Part of a small language model's weights: MLP 640 SiLU.
Each number is 128 + 32 x the weight over its row's rms, rounded and kept within 0 to 255. Layers, rows and columns count from 0. Numbers have three digits each. The size before them is the row's rms in percent of the matrix's.

# q: layer 8 attention query, 192x192, rms 0.0865, rows 191, columns 0-63
# k: layer 8 attention key, 192x192, rms 0.078, rows 191, columns 0-63
# v: layer 8 attention value, 192x192, rms 0.0809, rows 128-191, columns 0-63
# o: layer 8 attention output (transposed), 192x192, rms 0.0729, rows 128-191, columns 0-63
# up: layer 8 MLP up, 640x192, rms 0.0544, rows 0-34, columns 0-63
# down: layer 8 MLP down (transposed), 640x192, rms 0.0445, rows 0-34, columns 0-63
q191 093:133158132104102135124166135110127180146162105139072095106098129125087128100106167112165146126165126124114124138079116145123158097089166175154120082107109081098173149130112155111084111137190198
k191 099:125118116065170118109134087105093139089062076114168182152154099101141127128110129182168157114137155196167146120227122067199150097140090120134125149156121134153133086158052117090119134116123116
v128 095:104158107068071138142095171109136129149064121123135114120115127139093117181209134156134124216071080114153083111134108093114110095127118135076107124213147122129140143094078134199042123112137123
o128 102:136108100058173101141121156179135121154067104124083136112093090139163108199125096088129137200162111124148081120157192156142082130169151131125093127156199165189097106145113132190109162161148128
v129 090:169094108142169116133117166115152175163126161113108122085138104128153132163168144153111099108082083150209135145121099132179146122184128044129100085169163122174112148141160079132095128110161141
o129 099:066128193186169145105101106124141098143144098109137165131123122054176156124103147151136112166164123195175177148144125153153138101145135133119139109150155138122129081156090152143077108150240102
v130 089:137101136124048077134127134121094133088086155105078130146126130107160111140136106131140164185183141147114086123120129132119123073161133102170099083208146124113084137079179133119124014111122178
o130 100:060110109112096144104097163097184154128102082168047153110132148159105096145122135136113139200151137119169184158130074159129080164157073131116064130111133142116136154132123100174129098138181166
v131 085:144152167129057145104148108041119203107080077133045088098125119109107139112113134125124160164183140097120159098137127096102149190108152112193136175084138120106118050102122119112167038163158093
o131 097:124155089154097123121105159135097143171195046079081130140120131146072189115111170151101166183139118097122105107161162123101126147180097142138098130120151137101166147106131097130085125132098116
v132 092:159149135183162095098089091112082118095127119111065169141046139138174113143164097100146085169149133143212072104142097110118122097117106062150113147209151130141134081130145107106151149143143177
o132 108:139156133137139120053131087089120052082106108114105124066165174134144112093105110095121095101159114172134138112130109141108089172134129112093147114165130116085152081187171088146113119110195135
v133 088:104134113151090116155124088133128118122078108121124141143119130125145190064134125123127095127194135140142187143137159117122091132155074096136143119120102178083120071126126128118166157126148142
o133 104:116166116139087113091129195133153041141124109123147115127094180186111135065163120102120103161104125139128084124167125127061144126126162124213139167163136102128131119074190073159110127140176098
v134 088:094168086141181115168151179099126123114157168092111127068136113130159141174164138116121132104144131142141105099056173131118149179128138094162168203099101133156089144108158200074150097111126171
o134 105:118159119102138144106155152105113131183150136126098113148134125145128089119157122143096121207110197105167180105149163212170120183174083125087088144167120148167102112164088118140079119179142107
v135 098:107135111053032177102126136086109119108067132124116078127080097122104173112137158121158075178081144113175059150109130125160128155087133135128165105143107152150144103049117149094110089124180170
o135 100:099136127146076150136143205112164124092123079163145113099092120153101141152046119076132173166137192122119158143163148146131089162151158117147127100154141126152113145129117081126102126146148098
v136 086:126111146142129137053096142113097121138172117138182146106192096129125112142124130108153140126133198172182081150127115122189165118127093129162181197112128095162143104099131129119140173155130159
o136 094:119078146118122107145108108134093146134145156171142157114159097132122203096103153153107156111137106107109155151141142142170141136169119072079147122147086154134084124129090108102142088118142121
v137 093:113110145120118111108146144177124182104158149119150079157174060144134164159129133113077038100180166124131166154086150121116138184169144117121139153143100101144139136137127146084142198111101185
o137 101:118117150151075122143174147090119142119154130170149142190182122130104132124176171095110042154137114070141123131110169123180146113077150139135166122147072131151094184102150109102148188134133094
v138 091:101062122109144129117137077053167147145154128062128068158214089159130098192132167137169139162110122114121106104120108083145140078148048094145121097094121142123109106147117065156140135140155086
o138 105:175161161098123120166080108187123088146105138081094081163174186139169144141110108169106165151144081135141097144178167146147127144142111121057136073100120078075168164105091135113098116136157159
v139 088:113067118122094094141081104156082067111069189123157144110156120139099102147171122149142176107140140178082173181118162142106109099160147110126142107218080091144152151153156148179114158142054115
o139 103:112047183091151131104168053104131138131097170157192137135171150177112095131143123153144119165136105127173120130118113129173124098136122179097180111175122122154096127104113104136121149180139161
v140 089:130139135160131095130131145114110173122125101093149120156119121100130132109088092162171094134165175146139137153164095138090117097170139118143143104100123116143129161133183120127098156126109139
o140 098:145136118094099075116153131127121130185130099102134091195228126087061082113134144098106128108078123131118135120102148148146094108115095172166144129138110146104108143142147145205133113133174196
v141 263:111183097146123103158115090131193141125145070192112117133111150114162151159133160083158145171100134131105128136177120144096125153144153123109157188071131138108186093088109133101135137158084130
o141 015:135151145073084152124107119083133128110095144113111115132127130156115161132122101112114179113092147063142120101043204153151159176085137123171152115169142091094138133156158143072073085130115099
v142 087:145082106061098150121110119159145109157200190149143131141149077162153145124130177097144129104125153141159182107122157117113167059122176129099128112145121142144136148199118058092176084123141166
o142 102:139094156126079111104048153161129132093097105117104130137167160135105090094109156147122057147145063101147195154139154149133097072111102141165139114149116150119115145105104086109178159168155170
v143 087:116108152164128145080120122163136176138137163151131118149062094122089207060062134067176100101160155131127088160127112117103134111045118107130152082113131111161158156120143136088115125131099105
o143 105:096118194123063095052077139105129103115191119147123127111089190059121091094083147095133174041110148132122084140131147083156106163106132142059147134157108114112145098089157067143134106089066127
v144 088:132152131122119130135138175129173139182161155044051077145107095098167148111154095133125059092078118107164124176163114096162141157115122140130077140109091124145119074146060126141205149135126109
o144 105:097079047142113126150162180204136106145156145099172070125129146081128099129079125111105116134129125111175096147110166161132120148108148056122157110133110108185169112124123138160111125180105109
v145 087:149146117143161140138128092123093123152113113115092210101115120113215129105097078115141145132093147119084137122185108141135128070160222137114111143177168152113196066102146152109064106138160135
o145 101:176176036171186117134157090108139164105104112117166135049116112117128105133090146080115181124146152110171097083107098194065125086100132150102140130143122182105117054136139131159099105138154123
v146 088:098135125156101139161131122181119090100130145164147190080193138126095148142097164115168185079152171189147093144096196165140124052107148138125126153122110123126129154176150164170133114148111130
o146 106:108076155148137098097132122102143181153093159162112160092086134176137114140103155136166163122056177132104177136170060127130136103171143114164093146075133169116105146111118141128124086115143102
v147 088:100174131138095163164104151166190106101194132151128136111118135164184143118172143115079094140122112125154198053100106153153100134105100164101108137130154151077103047106082113139153175114166166
o147 102:196103155101135141169096150133176127118133108151127144135092051206105121136161200099135120132134135145210162099141121109097150167145112087158067136088115158132155181150160121115154168096132141
v148 085:122135053176116205075065108140143187148135169131063092168095082203102171118097118150067169143171106128097153175072143137086136134105167141168203102178132153088147141171152114093177134146109121
o148 101:093095052111069121127096085136153137107168150164116179176116153135108145133106154108040058148180098073083146166123158057125148130120101144203139173161147111094150169126127148141124125104086061
v149 094:101087069146088121166131101133147067125101112125123137152126122113145139084200134156126165160155104153190153113092134090142144103137107181120136049126134178104131107063146140117130137097148132
o149 102:125086123133107141128128180193170128178014092105119164173163120187107084142080169125113118085102095100139173118133151095125137083148154109188061113119165116178067129084079098108152144116145122
v150 096:119107144141188146118086165111144102126128156102129130167112122152119071149162132132139171094148100145146146136135142113044137083107093134142117101081127157150124117166113120158142152172061072
o150 103:113111110152139159147126055150120134183110165138116151114147140120186158141117121221110153125176153191074154105177138098111137104089119168149132093177198139110139156139072150092149184134090120
v151 084:177107179186211126093191127136115147196154112093124144130064146149148148105137131116096161149127047163180131136125089157148103149173119103123100120153185137143091134122125106110119129147155140
o151 102:113165176192165160090122132127116102116132107096085164151108144073095171101124159155142138069127059190116136122094132115112116082143083082151161156089140121100157114109125114038118114080155150
v152 084:148102109124140089138141095132159130093097159137062185082191082120136122150073135112147118106151188132157109168159190098159106068143079134068126105140105191100133117196150125134157180136112142
o152 101:121144119133151126132143098121164079126115105105186117074136124200195129145141108169158145146139185169097163123121111158054171099091129106124161135142093124099152196132130117131131151114135091
v153 095:154092105091098177132093138120142122146119121127144161171109148092122161150119115094132170081138160162184181191101136111145180082139168104154163150184142121167083164147127096153162095085104136
o153 103:038116111110090116159092168136152139116078174159135148159164140102152071147105121167122139141104077145128105138167142143145164097102071151155129104223135096195072105155084104240164143170132120
v154 084:153134105135120203131103131137107169163121088117155056140095120154116113107077131108142163149116122107115134193146116124142140128127152142167126085134142135151157112130124080210123083141182138
o154 102:152151096104124150131115044177127139130138128154100113177101139108117153138072114142106190137152173093152157149134156166114152064141150140146169070142142091104177106148142119177091089156131108
v155 087:173120175203134138077145150109084104109109107130167110115158098070050128149141161161114169172137107145115108121113144099165104131165096083135149186145150108110099151118109116118134109152138109
o155 099:117119162123131102098081154123090125109146090104097188178075080134113177143060164140178176157107090175060131170154110131166136117194111120186101180126137152143109180135085116111106101106091149
v156 091:157123171177174126173166134134189102083160107092117117132144151124132103150127138193098227070187064174156127153100179140103145114114134135137139119109117137139167158091120174116122105107125085
o156 104:097145132155184107165195070117127162169097147078129172109138121119157097147181145165182092088104117176107163055205062113134185124137179126082090131111149107145102095099106166074133150164131082
v157 101:136113178149081085122170119101128099183178116172177173182171132126131119109088158118128049063146129099140185130162105131131144129113128114073099161152126114081116133156086081112096177136135135
o157 098:194124141126123123171144148126083086082129106124111140110116185108127116125128140112146131094133100172116117091100106118099092112057121069106153135109124159103121134161105099168211177121100176
v158 087:118103151178112083172100079154082119135078144152116184150118126153124135120183093165152168155208130168107131098139142107128149135161132131180116113184172160116092137167196163105070065132139039
o158 099:117134205140133129116129090049182128173134151119120150169139162143085145109116102183088104159135105155075140104126134144130138085179103147168085141101173177104121104089134189099090114121175082
v159 091:147148029089145130171098103105118123144074118137115153129131126176137123132121106165162120124130115131152128120133114181195135144139118137097183089112149146117169115160163146089095131137170089
o159 101:125125070106152093166120063144164121089166144102076119059104196157113177117113084083089098188160169171114128110132078091118068141148126109131086179136135164112141110128137191183083137107195071
v160 088:159131110120168089155115120220160141052127154162131169154148161171131113184107159133158138092180177139129072141149146135053127159122111140091102118120089126126113196166156101136174150103039120
o160 096:101110145082153106145209174114137143124077183177056120123125139128124145104191109150143066129147185136088171107116131086124202119077163125152102168125153159158121186122142151140172107071110131
v161 097:083169055127079141083150161078138150105182152148131097146094160141178185154129115148077077179109105097173157127099144140110128180101134114099168145124117099124150133064145171085141164120107150
o161 103:082104084104107159141162164158149140091158119173146134115070131157109146125110149090096075127173191058207201135114071080086106147135136077160116137146142143122084186179178123145159169119098080
v162 099:134189130147168138155194145129114149130179117143159118120099166118105139090105155124152110121149155111131167102114130114140142092115125079169122167094173128112145123184136111115055145119205142
o162 107:151203153096133126130148175117106103140172136119141100145123124112140083109120130066070120108063105091132147097109135166156148107129138152204148120049139171101140111155124159067096131135205162
v163 087:094123153199158121137144157126114080158089098078113096159059184136127092133141108170158151074131059146124135129125106136119134128138159139181116097068119125127119167137081170163096101144183119
o163 105:100191114105123135136116110139135135149171102057074139060121129083140109167115154164130139153121172168174147114147098115100132152126145147123085177125163149103164118102117153092120101099132086
v164 091:132118157039091156124149188126171239150124119136138128111164123110150138205106115135114117089136143123165111168148143121092119087116177137093098050181139099104097209122127090116073110119112076
o164 102:100113221090114160192157165146167144141075151079129153159162101113136095153166085131126170095157099100122177175093142136128118068112049085103118068125082217108098128127104159161179145160144160
v165 091:115136138154062136120140076145143089123088132135115140160152092193131120203202138152162110119127133119146090130148189105119179169148126138113153151160077168144118144150123120108119146138094133
o165 104:131094121152089100124147076162096102112062143128124193156154176118153150184177109112138096194158174084091101128196167145159102109116173114121126100152130090137159150096103116059171155162123139
v166 089:151128048110173161154080129124201144184126138107106137118148111206149140149151125116105176136139109127090111168115167115157154123117191153119179158140107150130117209192100180189184072153140108
o166 104:088117158134174088151123121173160092132132165138168126135097156140139104173178127184147103164131139114189100146171189104128150093115141164083135145142105135157149109081107132133043076157137046
v167 098:089139085140109113133097126149151111202094109123120158112102159124117118086127125107125134123171091193150167192167150161143133102125134095160137138158173192095104137180105085127150079124121053
o167 105:069095134182207124062095123112139113110152130133062183096130147129153113122144110136130143155096131152114188126136107077115118054105109144221110132114128164117103119167157185160065091122163096
v168 088:103131104098137080124069062066109101109133089096096118163100100114139121159152105153169098101132107140169165149163104088141105077142138089169147148099160139145110160221149132171149099143184097
o168 103:123138124120094125122134077137123105138099112106086173110155186083119134152110148158136120158093138150134130114167082112130112145147143166144115165120128145141112112175152142172125127138114068
v169 083:062140127120098122142131148107137139146091150122182131078075182061069085152140177124156153137121109149145125163163079091185115145157123162106138124146163123132136157055141151111057132114129139
o169 099:091109103090186129063140160118107115119122151111066148056071067105124129161091108091137181122097139130127137115091115099115059131131152095146120105154129188174123136140170158184098156142097112
v170 093:163148168134085091055101147079108149155150151142095124158099107092149147085084136146110089144167136141169163118129134143078123089123136075117082110074163060102133139182130125167129149123125102
o170 105:114083166114092136131067129141099154129168124126128149064150157146123117098049157148101157042179128123129104151109092076120083161137117110135119133110101180127132130139140108144191162108100147
v171 079:156120159152063133140127126067149167122125106108055102112183078047104164135157144182102111131164077159175112096060100128179121178183096096136145106119188124146142069074129114074117126150190127
o171 091:129100152167082094125136118159109133135137099075189172184176112128119148099056148120124127117175110162130139141152152118171088157211126066140134112106116144073114109080105178071075155156168125
v172 096:156090089170192165137162097148058112187145120082136106134154107088123137057090080156088148173072131111102118133096077168156132096142094132133142118165116116158158110138164139096096112145133127
o172 105:146146093094125116092147078167161138125121134143148086181101123108148134109046126145046185131101100104134114157035130169133146051140109115160152123101132089118105100146117094109101111091113119
v173 093:117129134183199137089114126128100163106119101137085169147178103127201100136116070110184134167107144128112078095180143127122149077116145118137146136061134131160122095144180097095133082102116083
o173 099:131157104163164085098106132129107094153120158071103109053149130122179147138176094131112191168124168138151149130162121178066150143120125198070081136122113170115106084150106131132073102154156107
v174 090:149137144127141127123174142126131117153174117107146130111115199092155116115100127163152130154089108136169078173142083140189128120147173194104127037119156154117166143071131132062107095127144143
o174 098:145142100083152156116124138120134122097124121081136119126166118133094098152083096073121121077103137108116166139112110118111127092136144040125110103083084116164098148115160154115139165116175155
v175 226:173095180095139148157131181127034122132091161060140130146156132130074124076093117150122085072177154124159133163170105097135124113107130119141063073142096102088085127211140134156098159110127106
o175 056:111141061106135138125135169127166132155150121092128059137191150153122119129096148163108131156073067124157132132083179055144086128096115140189138128119144238148138164076149119145154119079154125
v176 092:132100101199133147093109169129172179105068134128076139110147070100134175135152100145138125130129126177136145191135126073162160149122147146138148119155106147172148185113162146123170118127115096
o176 106:101099163177109108155185173156138104196097114104104129132113084113118084123098139138146169144113139199139124136102159128069185093131131167147125104158185168156076130060084121138118144149127080
v177 082:054107134201115088056160138138120114137077121090074113168176116180111109167150168180107114167190107127133128137134092095134113132127160133102140105164119116088114174141146139131106152122048068
o177 102:140126103089113094137141083113060156142138094141062115159123109106153076113126141096133082138123105130134192111059094048085119076157179109090047107106127141123130171152138148130125171091130129
v178 085:115113097100070098108115081079096115087154099094104129123130077146121101142066064098166123113100162153122120116128172147162148154113098160172197162115167111103107104169160169159083145145183164
o178 102:177147049099132120169149100112173173102154122132168110131143134150146115147109136146117137152078142070107169141116098126123082160152103127098133130154121167065128138162105125186151107141136116
v179 088:134164160169114135101186065171110182098168140153073125152172079160137185148073117066174111160150168113111146114098176138049112165104108113156117132164108111160162142126136089128193086105119081
o179 102:154154156151113116129143133097079165146196154153120134117094156139088161115149147111150137033136144049137123168089164133116169099171104192084150114085121131109176130108234082085130101134097140
v180 140:121129101113106107156176140168061133147133124116103140109071172068154181044077102109125146111168127106136129163211049174076081159138142090099090110123091101136144069108182119129060180120119107
o180 083:131140051141128105114178171100125136117139101103184106087090123113070170095114140104088172150083099131111154119089129124112134161124151127152136133134123189130106115106224132135137130085133212
v181 092:112148113071123151183116173104159135151119142126092135063126161186163083126145102102113122116125140109184136093132137143114113103116082140101086066166111152106098105142101110126102139106185109
o181 087:119152116122187180139083127142187083110125146151120107060117144140174135105116056150138112137162191144170143120141100143110080147119119113096092109131137149082171102152156129160085149122183127
v182 095:123129102113255117170146136169123092143160187138176124162056180130103141049093121126139135100109168116125135125100168160098103165112128118160116109035107104154155153116107169164148126097131127
o182 106:108167133142128170093131130093125153123180214146144070120078115132173147135132092133112101089139174122096124145118129114117163134113167181185138176193111117155109084170138101164155109093116092
v183 088:102139073078169167168150145113159085151161136166141149115109154183151142109110105136112122140121140192098125138129127185164145163079151128135154082167094150149129161111161176101088103132173148
o183 093:090134159180181194113103087130186138121149103174130136128138156116151128120129089176103117123154145180134197132159091123148129157150158166096140140113134164106118059114103148132067099099145104
v184 089:137084142079119138142111143118130123144181170138136189081141132139125072135189155143148135124120112122137109088068142140106137045143035140120128111181134135095085142167129136115086143130129083
o184 099:101115238087147134130088097133167053147044144133161137133108120103140130120129058174112127120163118174069127127111104143137117145135085095101162131085137125082145121161093122054146174126140137
v185 097:182118134131133138131057068136145161111159107139174148131149078145139087197127126109105124123139128098129136100126150116150109130147116158110171195142140096134100137101168150120187152098154182
o185 097:208092123131120082166134179111124106113104169106114138088115075124095114143215139127180088152139083082123101132072100070110167195116093108118114147168106165112118151131128101130160148133140119
v186 089:160161127108164161136168146152135086129129123146128090137099159120125128153123175140160192172046089099144154175151100119114143112114151107079127102110095118193138172130140185072136100109108143
o186 102:094155164129151182163109119160118102092104099107165099129076163136109165119081086122126120129066177113157079134115160147137141109137139171068176089145175101197118153088133095151140092135109085
v187 079:182079137137173134148129088089119134139146146132117156127131127099104142125128133164096177142137100162186123174081147115120140143121172134125171157144119151145118155136137129095146088132089111
o187 095:095111133131131136100118175094101130141095101095095146118175108132131113123136153163145109102133078186083130119147154126129113060115078069166122153106133127222054082071054123110118129137107119
v188 082:113141169190102110111136163138097145154074066078134085135151108051112163095132101123127181176181130160141149150121168090119129120144132118194135167056136127082091121111053110154177096135135104
o188 095:125131144141092151156124157119087180141146120099089158215158085159124122124140146110138146102052121129136089164109165137121135071166095153195103100136094123167088145114128121130131087142119123
v189 098:171123108092165129171128098137081102133143127157135113121055114104124148067130074129106112141127113162138153142136134169117112121084164128156172141088118151157151099166166152100141142128196143
o189 103:125129110165133154096176143135137043139130150088175099108192131147108132147147104152083116137110139087141113118121194131176094155130100148188132101092108146124065058099131160131063153160173084
v190 090:151131155115122147098131123131145120072162045168183127147106142140133151094081157109166090103126173163161121167188127092153185108102147096137150151063148106145087168134152140153168142112133144
o190 104:103166157142105167106073166113116088113124134124166106186126105087136157144117142122154154082088166157126078136170212117130144141073153150145139120151120131162083149133098103208182113117091131
v191 083:135153168083105092146160106146131139118159075108083150109124092128156142069154123079095047156099179146178077075163078115158096116123157097118059106109135176092169071063097084118133183137147178
o191 099:172163102142193114095182197133109128094087074178157093115164098129153128080113124034125159136141128131150160091116131194133109124115183086164082089093097180130142099157195142074136131122169134
up0 011:166156138084098066065050115130121114091106125106109166067120148163097140071111108083147112088180083078114205151134128169122130085166169094090166169131137073141083164102108191144134139093103088
down0 008:128167138155077180104134149115154116207087128122108093134103127132115120108102148165114120122077086143179071133110150099180117157133081147111135131115131159188129156138123111165142109190173153
up1 179:126177136131139099158120155152095156152183140082140109131123085167138118109093158119141071150176119122113071146143114090196046135127144165138130121133095142118133106086108142067087154128154081
down1 171:121134172144151124130135112106130116119130150127159139110137063132175135092096098188092110166106108112087123052074127103074150105190152136096139150147153098146111146160103047158103104131077123
up2 010:165181108094130122103077132073146109123057122120095161123105115200083101076067120078110159056156156140161157131144086109125131094161177116115161102137106112124066161112139134112159139089097064
down2 007:148176134147079127154161127070141144170111135057116144115108132139132136111131129146100150171101144120140105093171137098133118166142150143112103083075111147186134148155123066136052108191149140
up3 180:136102122116142154134057140151149118086133136157158080062098112147136158157117169127130120123164157071184144136124147067124120172124133097125136146090164142152120163111158150167138085105164113
down3 182:125159134137104168106165128172126093132131107077127149136173134137147143086142073191102096140148101164162113144131121173154119124137137149138162139162126123103136086203123104114099132097141125
up4 139:106030116108106160124060104155175145167143200162161137087157089128144089117122106138111154140149119156056111105044172113105128108144131142140142109167170098163098104122113150200119110078150156
down4 170:135177112131185121166164158140108114134110057084105067163126116122097128184170111094138081133072112113139168130133143092153122142118150203141090195080136176135115138108203156032118124110146110
up5 011:161151096106150112084074145136133098120072117160134095097116142187080152103083120092110182102138128153086190100185116174181144087172153092063137109113067089137094150154136188107123133096114032
down5 008:106175132122079161107133107054140145116120172088182115119107125088141147091119149118142149156070178084136095130119081087158128122122128164083152056120150193121134139096118113136113119177168130
up6 185:115130158164108149146118129088105121152139140140156146109164184118122117085126151152202120167152191100129137126176157141109142143116161174122138143145095104139085118149141213123153149112168100
down6 168:110116120130087108141203135153198125148101136161076146161165082148150101125095110107103089118102121116077137125116100075141091140135152146153128092172120133163189141159128102192103138113151132
up7 011:112128190099113119095129109088128096137119103069096119136129153149141090092108088146149140120141122096123138130126163136130173117191145105073182185095080052151133118064141200175135154090102087
down7 008:200144096120107193135117121126168126155100137084102142154034096142103144155066146144163117055129115090089111147116127148141114163129122121126115175130131168094125188137087192144200113155176130
up8 181:144134113127184216123136121100146088086126148150152028121155062152119149141118163156165140186171125080139154144123115127126148142132160136137094102143133143164100191164123083118139057115172151
down8 174:107096137134115127132130175223144133135075142115096195091079129125227144104104136125098143074136138154125082102129139115114095111122107136125120178144102115133152048145140165144104172153116128
up9 009:112114112146156153111170166142152092108115080099138140078109157120080112102087147142158153171146117093064132136144122090171196134201136159059148140119090035106123073156138068163165181117134095
down9 007:100071093146112162081156141147114098102211168124093106127142098051113113173110154067090161106119148064120122141090164133066138110087150108101159137149191130094079126118089142101118179098165208
up10 181:136067122157152136111087121134086178101153169129124023094103065174148131146140192114149130126145105156134133080155127138118069190152178122150100059080087133072137084111152129087147151142204137
down10 159:099138055113100062142074140104155107159142108126125156052161099170194134097096096126165163166126142128117088086064125146128187104128141106101167151148098131178105149133106104164090153062139196
up11 151:113120156177107078103150190121145079089176100124122073131153174218128079140174157109115171080159126090109138144113144125114086127150132142181135089119084185163100116107114122173116161094146142
down11 180:074132140140150158112159099140142172139153100113146158111125129098158133121173102148140094115207208176141120082094102126145148164113107177121113176093176087146144154061122074106188097190101134
up12 190:154161120152115126114122169109153114137168103116112102145179138137121130131090145172103151131141064099121155151127111151146031205178126152125115144111108157113133118093104159134167125103149124
down12 199:081157159181130126122139138108123158110120131143134128100132136173143100162093115134148118131175101115148117086085128085146186095146078129113122155145154106176085183125097116143097117106127189
up13 009:141146125110099100166091109160036075112122149088097137062171173148113198068133153113136096177131113100176161114082138145060149109129105108151145110177151123187111121109084180124128078115129129
down13 007:137098104147190180157129139182189127163103155117168094128140121152103090160077145140123148062138100173076095105147127164241111153165117181118122169130104152121133123133197113149141089150128122
up14 009:167098145136093136136139141179153110105056164112128155100092125147160161033054099073146119140155090099141192144154169113105157090144102136069121108160131136061089105131086146076159141119097134
down14 008:083075100190152165112130136123133148130123120199126085165147147110107033100120093117151099122116132154115108128124170109124204115122092117210195134132123099148090150110144106195098093147131195
up15 011:132108114100133171150125189130136109129084104112171136153138162191149123123075099116133209168154133118059164139147133174142160133167194130072129116122094081080108077125139134094153173108107080
down15 008:190145116166092171126067131124138184108131184101146132112107105055180076068117110116171154094103207116128142158111109087159145165110117162104124117111119188092129157132111125111104123192141103
up16 154:166146116098156130140160160099128163194062129135110094105138138124144077112109102133131110127099109099139199092085125086156134133124123198150071116152121088128148084185102117184148187077196116
down16 152:136101119129172119146177062178158139140125097170148235175074059143098128142099096152143166110152185140089114148140126162128126149113109131156108132128155129109151161141094102135135127136106156
up17 009:118166107117133149065164095137082131166173147161212117156191126137128150142135157138142109168140131134115087133118076190081081169120076146107134139153111167137133118140114105092090083145242113
down17 007:155085161092173135060139151106092132110127140131120114128112122170152109105147134144174184102103104118124133170109148110165087100104095140122116089153160200109097154171163135094128113079094066
up18 188:134180108119131205142126148098149121140087076126141086102087131185183118112112150139090079120145050110152105162170103083163113121213140141158126101130100107101152163149091131109110176127194114
down18 189:155179173121177097137109154177136140133134122134125118123114133086089120137080217163125139156150034112106162175132128125143097206130154190086090133085145160110126112113128142073201166136057128
up19 132:144073146120096139097096120142119146103159200111140170098136084087082096113169135157130100128123140183128158037076140094123088098086127115177096131140177104122129099115129075173118143084135162
down19 158:107164113159156095141130157122128111140059073169070092191145172161174197139099123089132181147114115100130089220156137139089170132165132152103149123110116144148107125144164158103135123132101107
up20 013:134131140102152120090137169099111125105080095114081144137123133171067131141080113122119086077165133131124163115158150137143141082183221086140187139119069105121099089171186148163150190084071091
down20 010:140171160084044181134164136037122099152174134172067144144090133152155136156129171144094083167115100151209132151101096117125141157145152156067104088059158118150125133127097085078135099191206137
up21 182:171154141089159132134128182137121126106114149169074107082177137171074151156120152166143120196122123062093116112109225071109125166125177183196113167150137160135127142124170121075121121118138179
down21 179:122099125108158162153144154178104112110081120117085095106148134158128163118149145091126095091103149131142084124216144189144093130087185104118164080135137146127161070109125148127142175133147096
up22 011:112128158148123141086101130145149118133108117099150096121134112183147128085105110154121161114169155071098132146132163143145152070140130130087144098065089069102153075110150195121144193084146075
down22 008:116157116108105222177091158076163147130152155111117127162089168091159045064083123122171132115133164107172183132093147087142110168105105122128107158136094131128081178127070131185120108171107112
up23 010:167150110124160134138127151063146106131150128132134110073132149093055091136154125091149103127196109170139102150138097091119103136204085065176136167159040117156121152146149082197153079125045122
down23 008:125127114127090183121139123142106106159162129096126140108158109122076178145050186077101076178103104084134106091137157198123116116151077148117096085136170158079116162148107093125133095177206176
up24 010:152110180128106153076141157161134182067045103132130116104114213134123098098086080119097107073199152129127130120175195111136156065202149125081145117115064082116141069171171189160131154085145128
down24 007:162121088125092187098181125131144150128188153132117109189072112146138097134126113186136119112079152106180145108116111123128124140145164132108152088072159139156130091095058078103137126184122161
up25 149:155051095137132103103110193122099197162153182121139095085153129120086082060098093132127131133101180126145127100110147104139063103130097146176128099121132076153065152109188086140144155087111080
down25 164:112196137146199175114165062163167083117131138079182114144121184119118158170165146154149195093151052171174181156162101108163194127174136075116125199203150160129161138122119134102161103091149162
up26 009:157106109150134084145139120139181074091113138093155124100078103159150148098145124130161142147140113065130185096119133150115158089122117140161138087148184100103091095176106136134191144155098129
down26 008:040118151110135203088143169108121084155163111105092097142160162064136059105181082095087124165118078103124143140062168115165175074067112097122214105146152094194055117089130090128115108168176130
up27 009:173124110140099115067102160136195167114099113142085095106081135102099065080115087091139092121149106166114158156225118129168166058160160105076152166125064125134125115148138129144137139093107057
down27 007:101146097093082175110106114085126116144133114124104096142132155090164133119108141128091082124122117069167085113103089142127078153131113143076161122116186180136102112088076143164149122163190174
up28 010:107148111078143143124119130145101115105123139159098158112084165148120184152096155149131093126142104118076186097162128230138133101142165125126106099095139145159109140105118158112113156137133120
down28 008:149180111181107145109110121066178132084153146127120142114119097115160146095149139174108172055096158194105155149102058077178128146064107115068168094121123132115127072104143171102138161109090114
up29 011:110134149113126125090165126141138069171073124110158117108144118166123119074114128126145105128146114110070129173135152115134136134160113142081173107050061088146146070144107153156105163053116099
down29 008:206106127123120180165103183140072152077189154142142137171162148128113111130053157141176139175108196111162136114096151109123119144109123108092104159187162156083072098112078099137116085175101123
up30 015:130123170100145090110177157113138106087072117091077151111091155157126139058047117136105128122161101092109153145164196107127178087160187093101159114112095085110108097172113205172144188079091110
down30 008:177110094144129172188134157101155154139143155143101152193111155121124107156121162113107116145102152132165128122091134139160120130126136134084143110100142115120095095088106083116139075195143178
up31 011:117142204163083126087137123176083162084061117113113157099105193160130090095061101155102067115153136094158141143116209093133161096164156104083173129115101106135142042134134193147168138074150141
down31 008:130095106131158199119147146125171155144168134201105112208092117186131109164143105183126131072107138114196139142100154122153135120193162110142116139064130088183097149134105096111123115181131117
up32 155:152117147130117063148168165145109124138117145144138126144118139137063157127106156132143100120127094151137150119076162155188108137198161144117163073135135135149121126206138150107100125087122071
down32 141:154132034103102131099102144123134134088158102115112145107131107112197174100172137127107149101139161065182097081133129102083170182111107174089072168105138111130221175146166112102144134110138108
up33 008:088113154121161139141097121102106141129180135040143105102136072151128149099161182114150159118131136089126170203194100076145119174099119125149176114175128081110120168122103134103210135138116085
down33 007:118170134151089173156149099139110136186085119100132126124143139159097132146150168107101110078132060142082072109175149156156143141081118120177101151107091176161122187139155151138086130135094180
up34 010:123145163149131097140109087120162129148169145092085103079146090152101092097225120132106112161127128132166088184142107096128136066144114127172139160123095057191107120126151152166148081130117158
down34 008:143150085065145196185127130137118151155087095075138125140114129125110176122097149088122107085208095123121067066150158188156043146181113146097048133167094173096185184149092120131131086156164124